From a checkpoint of a small transformer trained on Wikipedia: 2 heads of 64.
Each number is 128 + 32 x the weight over its row's rms, rounded and kept within 0 to 255. Layers, rows and columns count from 0. The size above them is the row's rms in percent of the matrix's.

# layer 17 MLP up, 384x128, rms 0.155, rows 273-299, columns 0-127
size [ 94  90  96 109 110 102 100 105 102 101 101  91 101  96  86  94  96 107  96 102  87  95  96 106  97 106 106]
[[129 133 107  63 108 112 161 191 127 135 130 110 182 112 169 140 103 106 118  52 158 103 171 152  92 131 136  88  84  65 162 123 125  81  91 123 140 147 161 131 110 143 163 127 138  92  87 176 133 189 137  78 140  92 121 143 109 127 112 107 123 146 126 123 180 164 136 156 128 137 211 164 166 166 104 115 129  80 157 144  92 177  91 107 152 134 102 104 156 115  86 176 144 111 119 214 201 110 100 150 115  85 163 101 151 116 122 127 133 135 124  81 129 121  94 148  93  87 189 143 105 207 153 115  94 124 133 103]
 [121 145  89 124 154  79 157 108 136 131 115 155  72 135 141 128 171 111 142 151 134  64 117  60  78 160  91 120 139 105 168 117 116 173 170  91 181 182 145 123 129 159 100  91  80 115 185 142 140 101 143 147  81  94  59 164 119 129 120 122 120 127 177  71 138 121 133 134  97  88 189 151 205 148 163 116 142 146 140 117 154  87 168 116 126 118  56 188 128 176 166 116 174 177 117 136  87 102 156 115 133 139 128 157 115  98 174 125 121 132 115 165 137 171 171  99  51 118 138  99 146 158 169 113 160 176 135 146]
 [129 125 112 153 108 144 101 151 132 143 133 107  73 159 140 132 140 142 123 151 155 172 193 155 206 134 154 123 133 135 125 183 148 123  96  86 160 183 181 112 107 152 117 118 118 148 168 117 124 139 148 112 134 119 132 116 151 117 150 152  46  84 168 102 140 131 114 127 163 167  86 114 201 152 134 192  18 127 108 110 119 149 191 127 137 121 147  72  92 117 105  99 163 150 154 134 154 162 185 116 156 132 172  89  66 100 140 158 130 131 158  93  74  78 140 122 177 113 107 155 111 154 141  61 127 138 165 180]
 [ 71 155  94 132 112  93 132 216 148  82 104 124 134  58  72 157  80 164 140 130  89 114  91 153 147 167  97 134 150 111 135 140  96 145  98 133 131 158  99 168  96 190 154  84  84 129 138 150 167 108 136 179 164 113 119 126  88  91 151  87 116 129 117 124 125  84 130 152 144 122 101 111 140 137 124 102  64  94 125 134 154 142 164 106 171 118 119 134 141 136 210 165 162  95 168  95 142 126 107 108 174 118 165 143 163 102  95 126 140 115 170 122 162 120 165 133  89 195  83 110 125 141 204 216 135 147 134 184]
 [154 119  81 111 126 113 137 135  62  67 121 135 101 144 125  98 116  92  95 131 147 147 180 104 139 125  82 164 166  78 132 194 102 120 160 120 152 111 131 146 154 151 122 124 147 164 136 192  91  66  93  74  60 195 154 132  77 181  68 130 149 135 150 116 150 102 151 127  64 161  82 147 159 118 144 103 129 146 149 166 119  86 120 141 176 137 151 126 173 139 150 108  84 139 138 116 122 118 113 125 112 135 192 149 218  97  72  93 107 146 197 157 104 137 177 129  84 139  88 126 118  99 100 108 103 109 122 102]
 [128 105 127 125 137  84 147 118 123 164 107 125 130  95 154  90 142 137 106 147 152  77 143  85 131 158 109 132 112 129 151 139 119  93 131 168  78 116 165 113 170 140 141 131 148  88  90  94 163 150 143  72 153 189 126 154 119 150 134 162 119 101 116 135 145 139  45  31  69 148 124 134 192 122 177 127 100 132 157 137 120 137 140 130 150 156 175 185 103 142 128 152 139 216 105 163 184 139 143 132 141 104 136  70 153 183  88  90  98 108 143 103  97  73 143 117  78 182 111 178 147 131 137  90 143  53  69 103]
 [186  97 149 140 128 164 113 152 153  56 125 125 136 161 124 176 120 161 132 143 110 103 135 150 177 119 143 114 103  84  94 140 111 146 104 124 125 118 152 129 128 138 167 128 107 101 174 146 163 105 127  74 105 157 146  84 113 104 114 133 116  92 130 157 133 146 139 195 116 149 116 142 204 148 167  70 223 105 122  65 175 123 158 156 129 151 197 100 125 112 103 166 174 174 131  39 135  82 169 115 149  61 152 134 130  91 170 118  75 142 136 120  92 138 154 130 101 131  78 117 141 181 182 110 104  73 111 129]
 [104 134 131 120  67 116 162 139  76 165 152 106 141  97 157 102 132 141 114 140 149 113 168 139 147 147 104 115 165 152  92 125 136 150 149 110 126 130 130  98 146 113 153 106  96  94 180 155 100 146  83 125 111 103 108 140  76  89 146 155 172 125 113 183 133  70 155 121 111 149  80 126 121 105 100 152 136  85 100 118 175 129 148 159 139 154 127 136 114 208 105 205 131 120  75 151 161 154  99  79 201  83 156 116 110 188 108 154 129 195 173  98 155 106 132 130  68 144  29 158 173 107 151 110 123 212 145 150]
 [123 116 161 128 135 112 119 177 125 123 139 144 142 134 139 191 165 161 170 119 146 116 180 141 104 102 133 187 161 140 103 167 128 172 123  95 149 124 176  89 142 130 147 156  71  98 113  88 157  78 153 153 134  99 118 132 164  77 151 148 144 157 129 140  98 107  78 115 167 123 174 114 133 219 182  76  97  98  86 109 139 165 120  86 124 141 121 155 140 161 110  49 185 116 123 136 168 153 174  92 204 121 141 132 117 133 120 149 144 132  69  79  92  69 116 103  80  91 177 123  94 128 160  83  75 129  91 150]
 [142 108 142  86 129 130 138 124 119 128 138 128  70 114  85 140 120  42 134 142  76  93 166 102 169 139 122 144 126 142 125  63 114 109 212 125 143 149  84 194 110  65 122  54  58 191 107 118 118 115 173 133  81 119 166 151 101 150 134 165 172 145 133 119 108  88 144  93 100 152 143 137 107 107  75  97 132 132 210 126 124 157 123 118  95 154  93 118 178 134 167 145 130 110 204 159 166  68 135 118 119 162  77 137 104 132  90 130 144 107 151 119 160 135 149 107 144 157 103 111 142 161 124 193 116  78 113 148]
 [113  92  66 168 145  51 133 143 129  83 114 124 131 126  97 149 111 120 153 157 151 137 133  89 180 147 180  95 163  61 162 149 129 115 100 118 132 188 115 159 169 107 165  91 123 170  94 165 125  86 109 134 162 155  71 150  77 139  82 156 152 105  88  54 146 164 186 109 131  59 139 178 172 161 156 106 117  92 166  89  89 104 125  98 145 173 141 132  98 186 176 137 122 126 131 129 143 141 178 103 116 155 177 165 162 115 186 128 130  54 138 173 111 139 125 128  86 144 137 147 147 145  95 113 116 132 125 121]
 [107 114 101 139 120 126 148  95 182 110 149 173 111  99 131 147  97 194 117  68 144  89 203 141 119 111  82 114 131 131  89 134  92 126 170 151 130 142 152 139 132 178 143 109  54  75  66  73 150 143 157 112 121 104 127 133 115 155 111 147  38  91 137 129 133 119 157 137  84 156 124  66 143 146 132  79 109 124 159 129 126 189 153 131 168 156 153 146  93 115 147 177  72  95 126 213 190 185 109 107 113  48 121 144 172 111 161 138  89  92  99 128  99  99 131 170 136 138 145 156 108 129 116 130 123  96 112 145]
 [108 169 129 113 152 177  88 112 127 177 114  91 141  83 131  34 127 104 128 120 162  91 143 112 135 199  75 136 143 145  62  74 135 120 101 102  79 124 164 171 167 110 159 151 195  88 133 110 158 132 133 110 105 189 164  88  88  95 103  90 121  93 153 122  68 145 139  91 129 143 132 106 126 134 173 143 124 106 118 132 156 132  96 140 154 170 168 146 119 172 129 118  66 101 172 117 142 100 114 179  96 170 113 140 147 147 141 186 150 122 115  55  79 183 168 105 139 105  97 112  85  90  92 165 131 154 128 111]
 [158 137 169 145  89 147 122 167 141  98  83  42 139 140 169 124 161 162 123 115 138 115  75 133 128 135 136 151 114 145 187 124 163 122 135 141 118 119  80 155 167  79  93 112 108 175 152  54 153 148  86  60 115  95 161  75 130 101 140  60 151 136 161 147 131 135 138 101 157  76 180  74 164 128 104 131 147  62 151 145 126 144  44  79 118 180 143 159 107 140 173 124 120 137 113  88 142 122 120 166 125 140 145  75 174 165 120 107 107 154 120  99 100 125 116 147 166 170  89 140  80 177 100  83 112 110 153 169]
 [122 108 116 135 151  54 102 115 184 131 132 160 145  72 149 118 202 157  91 157 130 188 129 171 137  88 116 105 150  93 166 142 127 173 156 117 116 158 131  58 157 130 118  98 126  81 139 153 139  74 142  67 103 124 143 147 105 112 116 119 113  99 194  83 167 100 177 173 129 116 129 120 146 159 106 127  86  73 112 160 126 134 128 137 129 113 149  93 173 127  84  88 115 116 107 132 186  84 122 161 177  83 153 137  53 128 162 121  86 140 152  91 138  96 129 108 138 144  74  89  87 173 129  91 164  73  67 102]
 [132 108 185 100 134 109 138  80  66 109 134 142 160  93 151 113 237 178 114 120 167 152  98 163 141 154 131  88 135 108 100 119 176  79 102 117 138  82 106 144  97 137 168 138 106 142 134 127 155 132 158 152 152 144 131 119 115 151  87 135 106  90 132 144 112 127 126 133  74 113 200  82 102  98 127 142  95 151 203 134 147  71 146 194 140 121 109  66 119 183 206 126 125  48  76 128 102 155 135 147  98 118 138 138  64 129 157  96 143 160 112 137 108  99 128 148 137 119  84 145 106 126 158 119 190 164 115  81]
 [161  88 175 113 129 169 128 113  93  86  77 119  77 150 101 109 173 154 126 136 110 121  98 174 179 128  82 108 138 126 110  87 113 137 152  99 134  90 140  67  98 136 131 191  90 108 224  89 114 144 109 157 138 127 136 165 150 144 135 142 136 146 116 151 140 104 114 128 205 101 167 123 111 131 119  71 121 107 209 162 139 106  95 138  82 122 116  72 160 143  56  97 142 110  89  86 169 116 118 141 124 103  68 119 112 101 108 139  85  76  84 142 104 148 123 159 120 153  49 126 112 101 169 108 179 143  81 119]
 [144  93 135 149 111 117 124 127 166 103 138 129 129  94 127 107  54 143 125 200 199 193 134 148  90 179 154 125 154  82 143  91  68 149 190 146 120  86  82 102 103 143  54 156 140 133 119 127 105 144 183 126 149 150 124 151 167 134 110 113 123  79 122 170 117 165  97  91  47 155 132 116 116  98  95 125 158 152 193  28 128 110 115 178 161 124 161  99 102 137 131 170 149 137 111 123 142 166 173 161  92 121 133 154 131 122 128 162 125 133  85 158 118 144 153 170 132 185  82 114 100 145 176 145 171 127 106 130]
 [153 148 100 168 128 145 124 154  95 134  98 140 159 155  92  89 151  83  89 184 108 160 166 129 163 122 158 121 147 144 141 194 177 103 114  74 151 118 162 124 164  97  87 113  93  69 146 129 129  77  83 131 171  65 159 106 129  96 152 100  86  63 122 183 144  89 210 174 159 142 210 135 162 154  94 127  95 119 116 169 145 134 140 131  55 124 158  93 144 138 129 135 126  99 151 107 106  86 129 131 165  94 160  83  85 189 111 151 148 134 128 126 168 147 112 104 161 205 130 150 116 152 136 129 151  94 145 116]
 [105 120 184 135 133 137 136 145 161 100 127  64 170 119 139 115 106 138  97 187 166 156 131 150 154 182 103 193 102 185  69 166 143  64 184 158 103  94 121 169 103 167 108 132 160  81 116 153 168  90 137 187  94 200  90  74  95 147 100 129  77  86 121 217 165 152 182 128 137 158 111 118 155 108 117 133 135 143 147  86 129 116 148 131  87 138 110 104 141  82 144  89 128 105  95 149 153  94 129 118 106 113 117  64 159 156  77 135 105  87 157 141 102 133 139 160 189 136 150 137 114 140 171 120 140 143 143 156]
 [146 142 157 142 130 132 143  84 176 152 145 102 132 141 145 145 199 138  59 130 163  93 136 180  99 150 163 154 140 154 155 106  98 147 155 122 163 132 130 124 146 181 103 111 119 169 120 182 131 104 108 140 110 188 110  87 159 111 124  81 134  80 101 167 170  86 140 146 133 137  91 147  28 111 138 144 112  87 104  89 132  97 126  90  73 126 104  91  93 182 144 120 144  99  82  61 161 182 137 164  61 223 121  98 134 147 147 157 122 166 116  79 129  96 111 130 153 137 139 159 167 109 121 164 144 158 107 171]
 [178 164 109 144 119 122 102 172  84  81 201 124 141 130 143 128  90 143 170 147 116 143 144 133 138  92 136  98 114 112 153 188 133 156  90 116 130 141  87 102 147 110 105  65 119 145  83 135 132 136 159 110 179 228 141 161 127 130 141 146 223 155 101 112  68 127 128 125 156 119 145 112 139 111 124  95 115 113 112 112  93 128 193  86 167 178 144 136 106 140 131 170 127  60 138  86 141  96 188 108  65  82 159 147 153 164 199 128 108 127 137 176  80 119 183 146  97 171 108 109 100 102  99 147 124 157 143 154]
 [146 121 121 111 163 178  33 144 101 146  98 112 141 111 138 140 196 121  71  94  83 145 133 181 109 163 135  75 157  87 135  94 105  81 151 142  95  95  65 233 126 134 151 102 151 130 123  95 148 138 158 109  99 155 148 143 141 159 168 149 107 116 104 139 131 120  96 108 179 153 139 141 154 131 131 157  89 110 139 155 178  98  91 130 136 175 128 125  87  89 138 101 102  75  94 164 103  95 150 123 117 128 127 190 119 150 124  91 129 157  78 159 146 145 185 157 107 114  92 171 137 124 168 212 158 116  91  86]
 [184 117 161 185 101  53 150  72 101 151  88 116 172 114 147 102 135 116 147 143 154  94 168  65 115 122 128  92 130  93 150 154 229 179 144 154 130 117 132 118 156 129 137 136 111 142 155  46  99 148 101 111 135 116 139 114  86  92 134  91 112 138 162 139  73  67 148 143 100 175 129 133 127  85 175  66  80  98 152 144 109 174  98 123 114 114  66 169 112 147 108 109 119  97 122  81 195 101 129 134 111  83 122 145 157 139  96 144  86 113 171 104 108 124 114 118 170 157 119 120 140 150 150 168 136  79  78 168]
 [ 94  61 113 190 104  54 171  72 119 131 128 135 119 131 137 200 196  48 131  95 218  99 129 145 102 109 127 121 148 103 142 153 165 191 126 178 115 175 143 182  91 168  65 101 147 101 161 124 167 107 102 118 153 158 124 133 134 171 112 117  97 115  89 148  95  98 141 114 128 126 129 150 158 135 126 129 105  79 151 147 125 152 137  63 155 125  85 146 115 107 124 144 107 102 110 199 141 192 133 101  78 180 145 148 136 103 140 150 131 151 113 142 181 101 119 101 125 179 122 145  91 168 108 104 129 116 148 125]
 [100 168 135 158 148 152 125 125 173 107 129 144 124 126  86 147 161  90 191 122  85 182 137 151 149 138  83 115 136  73 158 128 171 165  86 123  63 101 186  90 177 109 170 157 166 144 145 142 174 155 124 131 172 118  90 174  98 114  33 104 114 109  72  90 141  50 171  97 130 157  99 115 117 171 118 132 141  89 155  98 160 178 120 143 122 129 149 169 111 175 147 160 112 207 107 140 185 132 164 121  79  90 135 107  96 148 158 118 106 141 123 134 121 155 165 138 105 145  89  80 130  97 128 130  99 116  87 148]
 [157 132  86 134 193 182 113  97 128 102 120 139 138 113 128 153 150 103 165 150 145  96 127 172 158 107 126 114 133 156 131  99 112 126 165 118 166 132 140 194 162  90  95 150  99 119 155 126 125  92 162 133 165 206  77 121 166 158 124 112 142 188 131 183  72 137 125 176 100 199  83 167 142 153 161 220 104 103 159 126 102  91  76 124 119 147  97  85 146 178 101  94 129 136  71 138 154 155 163 168 128 157 125 138  99 170 105 144 138 148  85 126 108 152  62  93 153 158  65  92 131 139 111 132  74 166 106 129]]
# layer 17 MLP down (transposed), 384x128, rms 0.159, rows 273-299, columns 0-127
size [ 94  91  97 115 101 117 107 102 107  92 106  93 107  97  85  86  95  95 100 108  76  94 102 106 102  90 115]
[[155 157 141 188  59 119 152 144 174 119 147 208 100 130 142 111 182 172  96 115 111 106 145 155 126 115  87 146 144 205 116  79 154 158 153  98  85 127 120  93 153 148 202 156 109 114  98 112  97 116  81 145  90  82  95 119 202 142 151 106 106 162 180 127  80 131  85 118 103 133 112  93 105 105 172 172  96 111 155 103 162 144 155 123 133 136 169  98  96 139 121 159 155 121 133  90 107 164 169 125 148 140  99 102  92 128 143 153 176 146 106  82 140 118  95 182 147 174 113 154 187 109 126 132  46 157  96 104]
 [147 114 146 155  86 101 104 104 109 139  74 104 153 132 194 159  99 140 133 208  66 149 107 186  98 119 123 130 162 127 181 171 118 143  94 135 121 178 102 145 193 132 176 162 119 125 134  93  77 124  70  78 115 142  79  53 109 110 148 111 166 130 143 129  92 132 104 169 163  90  68 146 105  93 131 149 123 140  74 124 136 159 106 200 102  97 150 134 177 162 113 130 126 162 119 138 116 162 136 130 117 130 155 149 124 173 103 138 103 134 146  80 133  67  97 111  99 143 132 145 143 125 137  78 167 131 145  26]
 [131 101 131  95 134  84 100  91 146 129 102 132 155 122 155 138 124 106 150 157 131 104 155 169  70  82  87  98  85 142 107 107  91 119 140 149  74 111 121 127 123 107  95 148 136  97 129 193 106 110 135 154  77 164 131 137 125 113  89 139 178 153 111 189  84 111 110  74  33 127 171 192 162  75 129 104 173 110 126 157 102  90  92  75 137 150 120 141 128 135 128 161 106 171 141  93 155 158 151 137  88 123 110 163 169 129 109 111 141 177 138 158 113 154  95 103  85 104 131 107 128  18 155 150 155 125 117  34]
 [117  92 114 154 166 123 156 129 174 123  99 142 149 179  90  95 107  73 134 130 129 134 151 101 148 221 101  92 117 134 153  83 122 152 145 156 158  81 140  83 110 108 151  98 183  63 123 151 117 161 159 141 119  89  62 167  78  54 118 141 125  87 156  69 138  82 141 140 120 133  50 123 159 135 144 149 162  73 111 126 140 148 180 123 144 184 180 130 113 101  96 149 117 152 102 117 177 139 123 107  70 121 148 154 110 166 176 100 136  99 117 101 104 140 125  90 143 122  64 203 138 162  92 125 160 132 125 124]
 [127 187  98 148 140 111 142 219 155 120 109 134 122  91  99  72 159 107 155 177 107 162 100  70 107 151 188  95 133 110 106 116 142 151 148 141 176 116 146 104 111 133 139 159 109 110  83 171 149 135 138 147  95  59 187 197 130 125 176  93  88  75  82  84 133 128  96 136  90 133 122 105  87 101 118 101 149 130 105 149 127 158  97 135 120 139 128 187  84 122 165 103 128 170 104 166 118  81 124 108 197 131 129  76 152  89 135 123 165 165 124 108 195 138  27 102 122 155 110 128 128 126 134 105 101 131 161 112]
 [134 147 220 116 133 107  81 154 121  35 102 136  78 164 127  85  97 142 136  98 124  63  81 143 100 182 154  93  83  62 137 153 156 164  96 158 166 133  64 128  82 160 142 131 129 158 156 172 121 163 132 149 158 105 142 135 139 140 174 136 148 167 122  64 146 173 116  80 150  91 183  97 142 138 136 131 103  95  94 111  96 170 143  76 107 174 196 124 118 138 122 128 116 120 108 145 106 127  91 104  92 118 143 155 158 148 110 170 148 153 109 148 144 102 110  78 146 118 161  96 128 112 190 172 100 117 175 136]
 [148 178 102 164 117 149 102  39 134 133 104 158 119 139 141 115 124 134  70 151 107 115 174 109 139 135 131 131 136  98 138 160 122 111 117 148 185 133 213 170 152 132 141 142  78 124 136  83 135  86 204 130 124 135 141 152 182 175 127 119 100 164 136 110 148  76 155 132  91 129 165 150  91 129 106 122 130 102 134 118 142 145 222 151 105 113 112  44 153 170 116 159 117 160 143 145 157 129  91 124  73 180 129  93 155 104 137 125 165 118 106 162  98 137 134 177 144 163  72 141 165  55 124 138 111  88  61  75]
 [ 82 153 102  84 128 127 144 150 155 130 152  78 116 123 159 130 151 133  96 118 113  97  76 113 132 133  47 145 101 185  98  77 131  69 130  86 133 175 132 202 112 135 164 130 104 127 100 161 105  79 112 100 124  98 136  95 113  71 144 135 133 154 147 121  99 131  89 127 136 171 170 151 140 170 153 161 103 160 150 149 121 127 163 133 198  96  55 138 133 100 178 141 141 148  99  96 186 153 160 115 146 117 122 169 140 148 193 150  78 210 208 126 110 153 109 138 103 122 148 162 135 110  69 148  93 182 117 134]
 [145 150 120 139 128  88  94 136 110 159 105 164 155  86  64 103 114 131 174 129 143 124 110  67 133  84 122 113 124  71 115 152 179  97  80 144 144  49 108  72  56 159 102 146 140 137  96 140 124 105  87  85 156 160 161 121  97 226  68 106 117  91 132 154 138 191 108 122 117 112 102  90 139 116 153 140 114 144 127 118 140 113 151  85 148  63 119 163 131 133 174 176 150 124 147 133  97 112 106 132 128  89 140  99 164 202  94 129  88 159 117 136 184 146 144 150  92 114 161 164 172 151 141  92  95 152 194 122]
 [ 87 167 133 171 101 143 167 118 122 108 150 100 135 113 124 119 104  89  87 159 136 192  73 216 126 124 102 162 135 141 145 159 159 186 131 211  97 178 117 141 179 133 139 114 116  96 157 101 162 121  71 199 108 149 148 139 149  69 167 133 100 123 151 121 105 127 117 190 108 133 179  96 150 102 144 124 121 123  94 137 127 103 161  76  93 138 106 119 148 143 136 138 139 121 146 133 174 137 173 149 172 109 137 172 103 126 123  71 106 146 142 116 152 111 139 118 157 149 128 138 122  71 137  68   2 110 136  89]
 [182  69  98 153 100 167 129 114 152 130 152  88 145 146 131 172 148  90 148 108  81 140  73 122 104 129 136 150 119 140 124 123 114 136 162 159  56 106 110  87 106 107 108 123 158 108 141 123 146 149 121 193 109 148  78 139 102  45  95 157  72 144 124 113 135 108 122 144 190 137 222 125 125 178 107 143 120 120 149 101 137  57 119 165 121  84 100  93  59  93 126  82 184 189 112 101 171 177 120 186 131  94 137 141 101 160 128 155 146 108 117 112  78 100 127  95 135 138  93  74 132 138 120 110 150 121 149 192]
 [155  72 146 168 163 113 150 176 153 170  96 104  51 115  98 189 110 150 122 112 126 177 127 133 171 142 136 148 163 108 134 100 144 142 116 142 152 166 153 132  93 165 170 157  88  93 155 120 125  99 153 114 143 113 227 210 149 114 142 197 115 146 120 144 151 181 109 159 112 140 147 147 123 124 135 109 160 136 188 154 110 128 133 152 111  74 120 114 164 137  90 207 129 144  98 169 150 136 149 141 121 151 139 170 160 152 110 129  25 152 124  95 104 118 133  82 160 139  94 176 127  94  74  87 158 144 111 145]
 [151 121 169 140 167  79 109 146  33 129  81 134 134 185 153 178 162 102 132 148 136 133 146 152 173  98 160 130 122  57 112 157 122 132  99 111 133 125 119 159 159 129 102 127 108 167 152 125 153  91 121 101 143 137  98 112 134 132 143 140 116 155  97 148 128 129 107  68 158 172 119  17 157  54 102  79 164  97  95  61 167 130 167 137 131 150 102 165 143  86  97 123  87 116 145 135 108  88  86 147 101 138 132  73 148 122 109 158 134 189  91 151 145 165 205 113 119 140 120  90  86 139 113 152 161 157 162 174]
 [141  50 145 141 163  95 153 124 117 166 172 195 133 112 129 173 129 141 128  67  97 118  99 100 169 122 100 160 151 110 106 128 144  91 134 113 152 157  99 123  94 164 158 143 133  94 144  67  75 154 173 162 160 108 125 170 142 137  69 157 113 132 187 118  85 151  90 176  82 107 132  68  99 131 120 120  88 115 145  86 111  82 132  85 148 109 149 105 149 126 165  81 157 131 140 155 143 140 158 198  84  72 171 144 126 140 168 189 170 130 182  92 116 100  87 129  68  91 129 140 115 110 157 139  54 138 139 136]
 [192 163 105 109 169 169  51  81 113 128 172 152 139 135  90 169  57 148 160 153 151 147  96 132 138 116 190 166 170 192  97  84 140 141 153 125 145 109 173 156 123 138 117 153 143 170 131 163 143 175 114 184 111 106 102 125 141 195 142 189 114 187 129 172 101 183 129 121 165 125 196  89 162  90 103 138 149  94 173 159 124 124 125 171  68 116 117 102 148  81 135 154 110  95 135  91 118 135  97  91 129 104 105 143 125 126 100  91 194 120 129  92  89 132 133 134 103 130 191 140 136 131 115 119 149  73 153 122]
 [184 118 100 148 103 128  88 140 131 152  92 103 163 142 135 120 127 147 149 181 119 106 119 190 140 105  76 111 135 170 207 121 114 163 124 138 116 163  94 105 157 120 103 106 127 135 146 204 158 152 150 125 113 144 113 107 124  80 157 143 132 173  79  70 126 143 117 165 172 120 134 157 147 130 152 116 136  88 120 175  85 168 129 156 171 160  99  70 137 154 175  74 161 158 106 101 184 188 172  81  80 120  75 211 171  99 179 131 130 151 130 106 111 125  71 113 120 168 145 100 101  87  96 137 127  78 128 165]
 [150 105 120 203 228 163 134 113  90 106 157 114 180  55 171 181 159 150 155 113 131 127 120 187 169 164 107 106 132 179  85 111 110 170 110  75 146 102 137 125 149 112 106  51 138  86 160 170 101  72 122 107 116 113 110 160 147 103 108 135 164 143 118 176 154 107 163 129 136  78 124 126 159 112  91 184 178 129 173  96  61 142  80 113 151 116 141  84  86 125 120 175 113 136 147 149 122 129  82  78 180 143  90 109 120 103 136 134 137  94 150 134 146  93 148 182 114 113 163 133 148 150 142  99 109 136 159 132]
 [149 135 164  88 127 143 164 148 109 131 155 206 214 140 145 125  77 154 115 160 110 135 135  59 103 108 126 140  61  81 124 176 164 167 168 123  71 107 169 130  80 183  86 130  61  68 150 129 153  81 112 149 196 154 140 123 179 113  80 104  87 136 147 103 105 148 162 174 121 121 103 103 140 115 107 165 125 138 160 126 130 137  86 110 125 121 168 129  76 100 138 110 143  81 155 108 115  92 140 109 175 135  99 126 105 145  83 107 135  94 183 105 115 111 184 185 108  96 131 126 118 140 154 113 132 163  82  85]
 [103  72 120 125 108 106 127 221 149 108 154 133 143 109  91 156 115 116 111 117 136 129  78 153  81 154  95 209 136 129  92 110 183 169 164 110 140 119 157 126 146 121 169  85  96  56 101 143 171 119 152 145 121 116 112 137 115  97 128 156 102 129 129 115  98 110 148 137 176 143 131 156 124 120  81 127  55 152 101 196  85 147 118 165 135 137 149 172 186  61 120 165 132 129 104 132 145  35 117 160 162 118 103 155 183 152 156 141 136 160  89  76 122 129 176  74 111 122 111 166 152  80  72 146 108  93 111 133]
 [143  98 153 135  60 172 115  89 117 131 125  79 165  29  95 171 104 113 118 164 172 135 129 156 141 143  96  83 156 117 183 122 147 149 166  94 121  93 129 143 114 151 185 102 191 130 130 120 161  70  81 174 146 181 118  88 152 148 180 133 112 112 124  42 130 114  95  97  86 139 118 155 112 183 164  94 109 148 179 168 123 114 128 149  91 139 147 127 166  97 161  99 138 119 128 183  70 178  99 123  71 114 112  79 121 117 119  94 117 108 110  78 157 150 125 170  84 121 144 104  92 106 145 132 156 114 145 109]
 [153 121 148  62  68 112 115 102 109 195 163 154 198 123 134  63  94 112 137 100 192  91 119 126 154  65 105  68 120 147 188  68  74 142 125 109 100 131 148  84 147  84 130 114 128 143 120 161 139  87  87 107 148 126 133 113 110 138 182 125 107  73 145 150 113 113  96 149 134  88 153 101 133 134 202  92 165 152 131 158 135 128 205 128 150 136 123  90 145 116 103 152  83 139 123  94 167 148 113 122  87 151 166 166 123  86 142  88 136 112  58 116 102 168 108 156 139  56 114 165 108 133 134 167 108 130 140  91]
 [ 77  68 156 124 155 142 158 121 122  81 144  99 117 141 152 123 140 188 182  82  83 123  71 144  89 126 187 136 139 109  91  71 129 105 125 119 121  75  82 145 148 153 155  84 103 103 172 133 137 111 141 135 173 122 133  75 141  84 141 165 141 157 144 123  85 147 157  82  96 159 147 135  97 163 108 110 136  55 191  73 141 137 125 204  39 180 131  92 106 118  71 140 161 110 113 171 164 130 137 136 123 104  76 160 178  78 135 114 123  89 108 137 157 124 128  98 151 132 151 162 125 152 103  79 133 104 110 105]
 [255  76 141 157 152 151  81  88 135  86 105  80 118  99 124 207 106 113 161 152  89 121 105 113  94  92 147 108 115  99  82 182 165  81 143 144 152 155 191 144 118 148 108 131 104 130  96 174 127 115 102 154  95 131  85 139 149 133 121 174 133  87 160 120 141 131 108  63 161 122  89 129 141  79 191 172 122  91 103 171 132 106  97 101 173  88  71  87 135 142  92 130 115 117 108 179 132 184 120 139 137  78  99 162 192 132 151 125 171 121 122 145 144 105 111 124 142  92 127 133 154 109 160 139 154 122 119 123]
 [157 218 168  82 173 151 124 100 181 119 117 126  82 164 156 113  97  99 156 104 109 136  95 114  78 122 166 102 141 104  83 115 117 198 138 142 130 171 135 132 131 119 133 122 168 161 141 100 155 150 135 137 135 123  99 129 112 155 116  77 160 148  75 145  96 119 125 108  96 130 133 106 216  89 147 158 118 140 158  92 146  97 146  96 201  70  99 101  93 131  93 152 147 153  98  94 178 105 173 126  13 101  91 165 115 189 139 156 129 126 164 151  74  83 125 123 123 108 108 125 167  96 121 118 114 151  96 133]
 [141 172  97 159 135 114  85 132 105 161 113 114 135 145  67  90 110  81 136 172 135  65 114 147  89 142 148 125 144  88 164 109  92 144  77 160 160 119 111 152 136  69 178 143 183 151 121  90 135 160 158 148 133 104 140 132  68  97 151  98  68 224  93 119 129 155 105  91  99 111 169 119 122 138 183  62 166 103 165 113  95 136 185 120 142 100 144 146 176 164 178 155 127 168 169 134 127 160 124  86  76  93 177 150 170 110 136  84  85 151 127 163 150 158  83 126 165 154 134 126  72 150 142 104 145 139 132 108]
 [123  49 142 113 117 141 122 133 158 100 152 119 145 150 108 135 149 109 158 151 128 157 123 136 172  75 122 171 175 122 121 219 140 133 154 144 106 121 100 116 125 124 152 229 135 167 105 134 157 140 130 142 190 117 149 154 117 139 172 129 174 136 112 148 183 129 146 196 125 134 118 128  73 124 140 160  97 124  94 169 157  83 134 170 106  79 143 158  99 143 144 147 108 125 177 187  83 142 109  82  94 154 148 133  97 137 122 150 162  47 193 144  97 113  94  62 127 149 116 113 143  86  90 154 210 139 114  97]
 [107 120 127 159 148 144 144  91 118  51  68 190  69 153 103 103 142 129 130 124 164 125  46 118  98 153 108 142 123 101 101 140 101 111 135 113 187 114 167 100 166 150 160 129 126 121 125 176 102 138 199 112 163 112 134 108 115 100  77 166  84 126 172 136 161 205 113 117  84 131  92 129  57 129 102 107 178 103 159 143 137 116 162 149 140  94 137 128 115 158 154 191 175 116 122 122 124 141 111  87 192 152  87 131 133 144 135 141 110 160 123 138 199 179 200 114 121  86 105 144  55 142 118 136 126 174 141 126]]